config.yaml
num_hidden_layers: 10
hidden_size: 224
vocab_size: 4096
norm: "rmsnorm"
norm_eps: 1e-06
positions: "rope"
attn_scale: 0.125
parallel_block: false
extras: ["value embeddings"]
init_std_o: 0.0334
batch_tokens: 65536
Each number is 500 + 50 x the weight over its row's rms, rounded and kept within 0 to 999. Layers, rows and columns count from 0. Numbers have three digits each. The size before them is the row's rms in percent of the matrix's.

# layer 7 MLP up, 896x224, rms 0.101, rows 153-209, columns 56-111
098:413548588523478557515540563538496551556494525461412508513451462492506604527488527422445469537479493495472495471485480522570463538424537617479423470494595531511561430510
103:567570547538482567521505478472552522556545488513389482417456425579464561506475504445451488451463439572487467513550497406481559478460600464543423521468540579554498454501
103:535497499549538499433517541515455511569505659452556555447530458484497566450545543463512494562573415514455450524520475374602529574478471500518481513532540435486561449459
110:578405564567468566450526405537472501581568523394541531453507528524400514530599543437577464472459473440492428583485500511448594538437595517636497462532528559481520491516
094:509466636450383574564516493526451475524503493445490543560481549411424419502557568511441448494410469503481503492594541502446483485559430500436427394423554459528427445517
114:464539434547495535566467490488529554545560484531418512472587509570511549474453513449530583541507545539589514448577478589527522440390481568502418479363506581495544484428
107:459507417436537446467550458550467530472559468460434596463505556527394443440456495526522468475504467528542487545545614552485448484589471542478461535580495509533466521476
088:530448455477563498533549539560508510589408518409367478492493502602452455470405423596438533401458525508503540448457463468595575473539532508433496555531490545453537484497
112:510538542467562527498585537541468524449507505521466521461522435559478606485554475496509589549497479567413496493439562624543516510480420468547537550509566471501429471391
109:602512442551454570480478468483488435503494515507506528451545526531496607573470496413456415573435508511535551517530489543510447493538438562487473512443536461542545533529
090:498582439500541478408579474501520543472500493433380445495476455524428498454357415461466534592503624499448501515455495482518514477452540475382517536392580477505424508453
080:570443607506523513528496522497505517459482440543489540492473472565373515500475510417502519421459461496543476579573465526509511464566469518547492485492471508475478543541
106:454546492504461463525534490495524456530557569511489430400560558506487566529567604484490532516480423523559455526433504501482615447578529609520433489487457542585468469515
101:419427442496519483578412498479507482518512603509513534508578465521567518536537493545493521450496385535519523442517530490531525433508509497510472442458487548555503454520
092:534511473480522548563487476500494530555603572540470506438460437539472496466456520475424448485395495469593445534582457529488495485423529449481458528547564467458501506477
112:439429505644411406532559472562521531474474486440483561465561527463478456466395465503522470510493477419547426545591506503598472540489496519553514457570467520568454529383
093:469599513600523441490475456509563484509436447491461488527497502624479355576476477541550539443533581587575474492531549443454504480391586457491484474437587487516493586521
101:482494514569543574547580534540609535582440499464428543528405465467466609579427456458443430548484461533515496487487399479551547465561478499604428508467565558526475433517
092:452527561565539516460417484383494427560471503502422558475572518556537579474476519546501493512455553464517510468629468482421548567554495472490486502494624519538432506511
102:479591484578547545473498558487401522577522467495467461505450391589525435513440508406534468517392543508549507496475453554513497445465492446491486502483590523486492467367
099:347480514502565432604499506509441570493470615499440600538442505504478487469441449488536428450374532557606522499485498546516497442572441508541469503514487476495505533498
090:536430518453417451525553450400486406505446499479437555516533504493556575477562492500499497502483480534435516419524505539535432565531415554518480472474460526352438522497
110:531493432432350453398455477492463465523511506400467536507618433566493613519567529593550547524509445581500522478453471507577522469401514588435481465495538442460435533461
117:377503542563505485422492552435551505538483448508447525514455536509546478407467509416523559475528451609484508431399540453519477464562505471508547547459601497475489437544
085:555492460535433539421566496531545536573483450482456569582510433516527579491493432481518541616543542471508418533478443581568482550529516460507434519403570528534466468450
101:473567538461465551502438485468589542452513486527496485565500481457467424616470489473598494474516403614445514464457478495493570576439493488538583416501522477540498486467
117:404467532570475484410515498550424465496507511458499580497539438471541502507467420564480439453467511453424473593565496441464453488435555522567533543549509450503437573498
106:511468528570510554485392449471436594538457511497469575523491482529510529501576511542532496461501527463588502501487454577446666566477505503446514422466469419484457436506
114:506496413472575436535383476417479487470589429524522513551508496504489473407591584423573516482412556358515502415480480519495553537501556591495460403525497500524516428482
100:489499584544464400463421457573533528468560467496540483462470426469453569576468594514469442532431525453479445520498576519496511585528452518447483444476637452458488507583
102:497536427441492500554475547474460523481546491517472512439532487446514518493456584444558321524449501453390496605488568594545477500517576501578489470498522516468448532438
110:487592540551474517512481450439574469473537462477470584594480459465466474454550450422437485480496479517577492387489465508553608506430398487467520512514518468560519540511
093:578507479451444542498517538517492445538480527460468530506590496504436555561536459518541463602525609517517568488542507501486531549509557508463473438580530519477447460499
092:432515547515536491447539431498478482558548435497568541589480511474460466492528441515562548489573562560592413439570564500461491500578552419633458480474460434497462501470
089:535525496510583554417530538550459570546533604450409513585567400503486455465553443448521487453483490504577562555602530521470523387443578511550523559540551499535512490474
095:445558567511446569459455453483449548486402487432478554528477489552527514490501482505470442459518484470417515564516505532552609451509501519511498583493471464427547539598
102:509525487518520446439466458552578459549429564504432535485586440501562488438415564520444516552452527516547546410547464479555504522563430595519488558490547533457517536459
091:478580481490483463312505551497452563493490524337340545558541532481583460438437529593473472508499525524463444504585468486525494473465592498454425556437567552522461478402
095:427494512451539642421509472550572459514491462469370522479462502518485450506405521544510404565524589501425546477564426603578485488540467507465559458474471526523464436416
112:438561468387528619516479505456535536596509473512497464580503455560538535524507527502585445512476517435540455514499516529457506502615449440584498472568529514484494523506
094:558541534443499527580395571461561462525533576459557514505536520498457580572440563489498475571482438465424527492474450450574546592552477612423514525533482519540521480439
089:473553492551493616450537469505482465506508547515546557561548507446527466447532513593493595573492487416447538550479552466474446526458480544535512559467554493518427420479
084:473442524502509475454469580534480518533509493470492499498507530533499434347497512569576455558499528528450554578538576530542458507570563513459505507452554481356408493492
099:433469502479574522524434544510489626544524588402492476389514529527469562547546548567481482526490582502516403470560462404543542465460547507498430529508532403568484388474
105:509548432510489515537494583469561521527504553498490518549534532518466501523496537484565466478494546497525429418481505457532523534550519494454455473513537498557416576415
103:491508506565441440464532485536434437539504516481486442470592479609582502535456453498470504513473600504366510500482452502495610494503447541582536470548573513463496467526
110:591473513495450442573427612481476552492375526502464481573559483482431450483480477567593487449501556516563464553535635453485505510460542533492430442523484410497463424480
101:414610462520611623484543523462518522498524583515450491491499462500442458567535586504456521452522505551459459538558514489521501546511494542473483527546540479501488465600
113:447490532585493572433512434585483598570503542403394518462513445521443463572541507493490536530508429534533472507465480495496455511524455504421540445520520428453484520548
095:589514490550534565476469559543547496471549543520481482527448427477599521596529459542477541554560509468570577484550513505545480465473572527524459490476514543503493411371
081:535446565564566394461525479537524480523459475376398469551504511584498489483480460446494488491447493540521615520579554537459525487468611607434522425517558396417502494477
088:579545491561511515487532498482492553491472524539515447456488449610498462461463484402645438491462467466491459493519473440605451447533523486438499575484542528464506524539
119:512530531542458457524510549495535464480467514443505482420612446463458583534471493560561506548512473575516466569452499419485498490453461463446516425460574508519511474429
098:403517534394557496523534472494520495461561471406562631454525473550439481498513546482458501438396449493480449479524515564521481422451428579534527482500430473425491470536
096:540436479540483587514538532444448511598507498517499566435616509523500509478459542440468443617377567461515524504594527466569573490532506524585459534563553426537524490417
081:412467526523466497493510461507478463506429524367474480542604542518478485501530475519556460413594451584457539563520440538525559507485487548489472538540481491451526452483
093:408448543514413484439408621514474564499579529526495453514549446438473577476574479484510476465503500490564508410625450534626528534501471468574572472543505466524513492477
# layer 7 MLP down (transposed), 896x224, rms 0.093, rows 153-209, columns 56-111
098:474543427496512535498492464585390573423490586445492429427454447517504515546498548449519488554574488555559511497420494384464389459462439485446525465524480490416474422513
105:517505497485581473494432527485537580500492470486541469490390560555520528484569525451507462537426553481466587467485572501456507481539393464448476478532483490528548484470
100:466443474437434520511461482428544551530501512471542475554601498411480507488456547515520476526528490478531522490489455517511416487535428410469498480538483489432501428605
098:553625572441390458475512471491467455462589464452473444420437520418475444470496496576504504497533467565525491542448522489550541494429497547391506449479557449608521527542
092:440539458448384470535457527498400524519392505502458480488512534453495492456505501556455533470526553453491472450466461587561548509495530533540502524496429517422536442497
112:456528486423539438582515500482461641501512577491405484531518507525538556506525506512494449482522501565497510502485566508653493394598490477548473514425491472541458438520
107:562484505576523567533533491489543510484502562508509543532474491495622497425472434455490562517545487425485519518475491506478497528452414531420586467389490505410522482459
098:555585522516490482451465510493553445442481442501541502557578464380502553588530545487503471585486465572539458575575520457448552529651553480456437498494416502509485590461
107:648493527481520545525424526484490359546487569411442536487474591553490524485466517501484490494468443491568496491505441519541506499595491559552492544482442579548481353535
107:492538513544571483466414513493407595591606482573467509522500566579487528460442395478536472439466583513464562477554506459508451571492542592592432529415437556503421529520
091:525448437494530551515479495542508529550493526495550541605491440446490558461559541552522488555515473451535531454527506467467431576528554572551564438441514517458534412513
093:465570487509428505501485514609567463480383555557512516481546466484434542581449518470554440572575510546493411608498593491500518423525482559589485558553548502552538487556
101:532425472569431559536455504512550560468464497491520458539532537564514515518477542507482514455496528526462529577444553439412419487472506431561487499508632507426474536493
098:493500578424529552500500392489472629449456537565475540515560459438514528514434434480454503539548493596484486481559540530512444508481510544489372494446565432519498558518
098:488483455533597522504449513493463530496471564497503415414522536514371535485488485453450494457420443444551528608482417479535436533462494555506430495533553470387476566538
096:517475418443383483575511496498558472485440433580517469492468585501532562464503474634490541435489443536545505610540476470453502453478457550564502513505503427464515479495
100:445529496428490442424519481472459547505510546475467524472496492516496527498504433519492434490508479433544514373553526471441540455515484568522599456511556523447500521526
103:530431445439436519539492471563462427501488463478551498468443449513484457543549500524444462505552438448628477456469473444464465408581444558461523500488480442468546486444
099:611490560473468511532474474517504558507501428540516466525498563628529510514509465505495523464460520566440429491547528344523526435397497461557495456443500554426487498572
105:499517559565528490487508475556601446497486451489516473423469437505522524566455499573476455567499461518559527499496489408504548518527378487511532440507489443494557521496
104:411489511435451515478459482544445464518508489450485499472552465535488383470414484499495412453501487540432491506433502498514520494454507557506568449509467472505465516486
090:547456497488516483479489552445455555449440466471571407516487533527422449524573493506457582344475494496512550539456526566535427505440577496483519507409510513595499485532
101:415532578503501545470376531438598506561528496516495413451455504534577563536466600565466537540524559367514448647474528548416542477584435517565474596528479484451551474479
107:554482539494473474426412546456521450461580436542410496504447454525503552471501562503478459483532467442555554460497469505435545525545460480435531429551565458477408444493
099:566504483493481466524495472545465481418425584548495404460548465409499462523549488522520485445453537574428519502496479441513544488503479537495520537427489570551553551508
104:515477461407453452375539508481465558491516471464488552458470436516589395569504458518533524543462455584428489388509466540441520523473485442535579576552414507497493524429
098:449446542457484442436557485471515490512467492458506599517449549441551555496463510472509558464449492478521462482511445442563476549572541449506455623484467489440569532527
104:470499456586529487547422544578639496487518538572572485442452490533528580538525578524530495511457497530543491482509560438529486492535417547496507522447498526443446519438
103:512533425462593429519576462462529457348433529490495538508449522597533468487542508434487543473440535435425495427458556462503517516485391553478569474406517516484596457498
096:508571529562572582451568509501426501601480549507544449434481490528482559469419511520377554402490536492424488529426499518484456559577462499584503525502508513469510523499
103:523485532543477428532444598519378499434499542517449484475528432509490432461449496470491536418530448540462475493520502486525484508427463573653526480386542559530514464468
109:491516453468477582498565548475501493429493453515426676492541396471535482551557540497537446522581520524494433501539529479499520511522489419631511512491547483575488551465
095:592519540517478502461484517482433480450462420541535473468505619505463488469499398509546544464471573461550622638514528429461436455492532402406474473606523506536488485553
092:526460535542603491479499481530454527506440509592517435518506521514535380510473452505462609513478485503428567517491531381573461541599505497459517483455494536515489513538
101:526569584485496503471426519517479402528457442471517425455535529443449494444459569499482519432433553528452500491466501561471480464444449494522559505527522501516505468584
099:559482497542512500467454550440473404509447580522578523533500587563624574572483451432506423578516496479565547591485566526485515536557476484503524564571532582437444470582
105:493441483443437507497523463539480609527468474587520555482504484456524417438499493594478436531592527499557500439460442429487544544482635524519591549495569502649492559454
101:508527488487509488529423430621494472466466476580499549530454476426479557563495451500493456530535538480464504485524418465506596509439507527459540580491504523567532532445
096:500515445521431395601475481486447602413487524537569459551531544517562525547573495472584437478439549367439537474554526477497570481489466527524554565549407420545445570376
112:487543489444518511589521543476541548533415511471467521566407528499455461509429431476517487562429426467498497521529508497586520504462530420493483507515620475533558520483
088:582585576476540456538490551427494492570530517484490412448480507521487485493501502521495473467499485435560536489463465595539558520464547510529563486539482514488526525511
102:440499499617442495490559543550550484493474510529577546542470418485496493543588474400524429638537459545536376531511570498411546507544492441497494525529504569525531533503
099:454499386567501454471488453479567531501457536557551525483490444429442545580564509426569465565348434496520446573498443400552536557475505527559493508501421536488547588516
097:608530446513618460423484496444507531521491517524516451432422485501449419582592531466516590508459569495404460538400536460531410553493486510488451542442564508500539493537
104:515505492397510511614497554481632440537516455525455460468499523489506528483423505548442471423606438515512527465479484581481494464600459499476590454521580495505510578414
100:540476596527502490513530522460543516499451483507524513493504524460582518453527492537420431506531488479541488566472570446500463395494421458452508535476514455505521531483
083:576511570476506530558607490495406479494546472527532514454512498585492488475445486477418574433394514516443543489482513525582506532510501418484552506503533499604568517458
103:604505397536430438463470429471560519587452590521491441493519473483556440508492516583462529473457551498465594597443482484429394498382469481482474551526408504517549528556
114:509507339503526494583598547454433494460502523431463502489543550587481598484468472541479462537469470453470436528583579567503514475426539439479419441477551557462590508446
099:541556555483527472462529518556423506452434543562539366476523476491553454452460441455442569414572509474390550505486467570589458493535500559553528533391445471528462438579
092:510430463473534488484548496428513489460491529568508562496588406421437454618476516503458354458482511516453398518481564537459532472482472427565512479466514479443527569546
099:514496455542433521502567586538542419497522408554514549482561381537425540524502588401561473472426507532548538505505512557420509525557489485516481545512508471565572523460
112:591478479470528518528550492486594492471464530523518536525467565472629483518497523589560423525530490492454465425531580548517595476455556463470534529532603485466445493480
106:557481396589577470424474470504540557469459364522526464555446487418476487397476457456541518405504491431398520571587517470571537499501416496522428546536423502466541534513
102:558466504511503450488548505461462440477469467603557379413529609505460484503483468464582462501407479399493532479460532474521390544434430482510532464542514532470505540500
091:578447500511549428496461515493608490488501562463535512587493491582506414588552462491490444504507526530519449535445517485495439461479477491444503532451514489558490502593
099:504464532578424427552480471584544440478449454566510507461539429418501443531535391592502486576516507544442532396465536538484392521574471543474559550536470478521542504497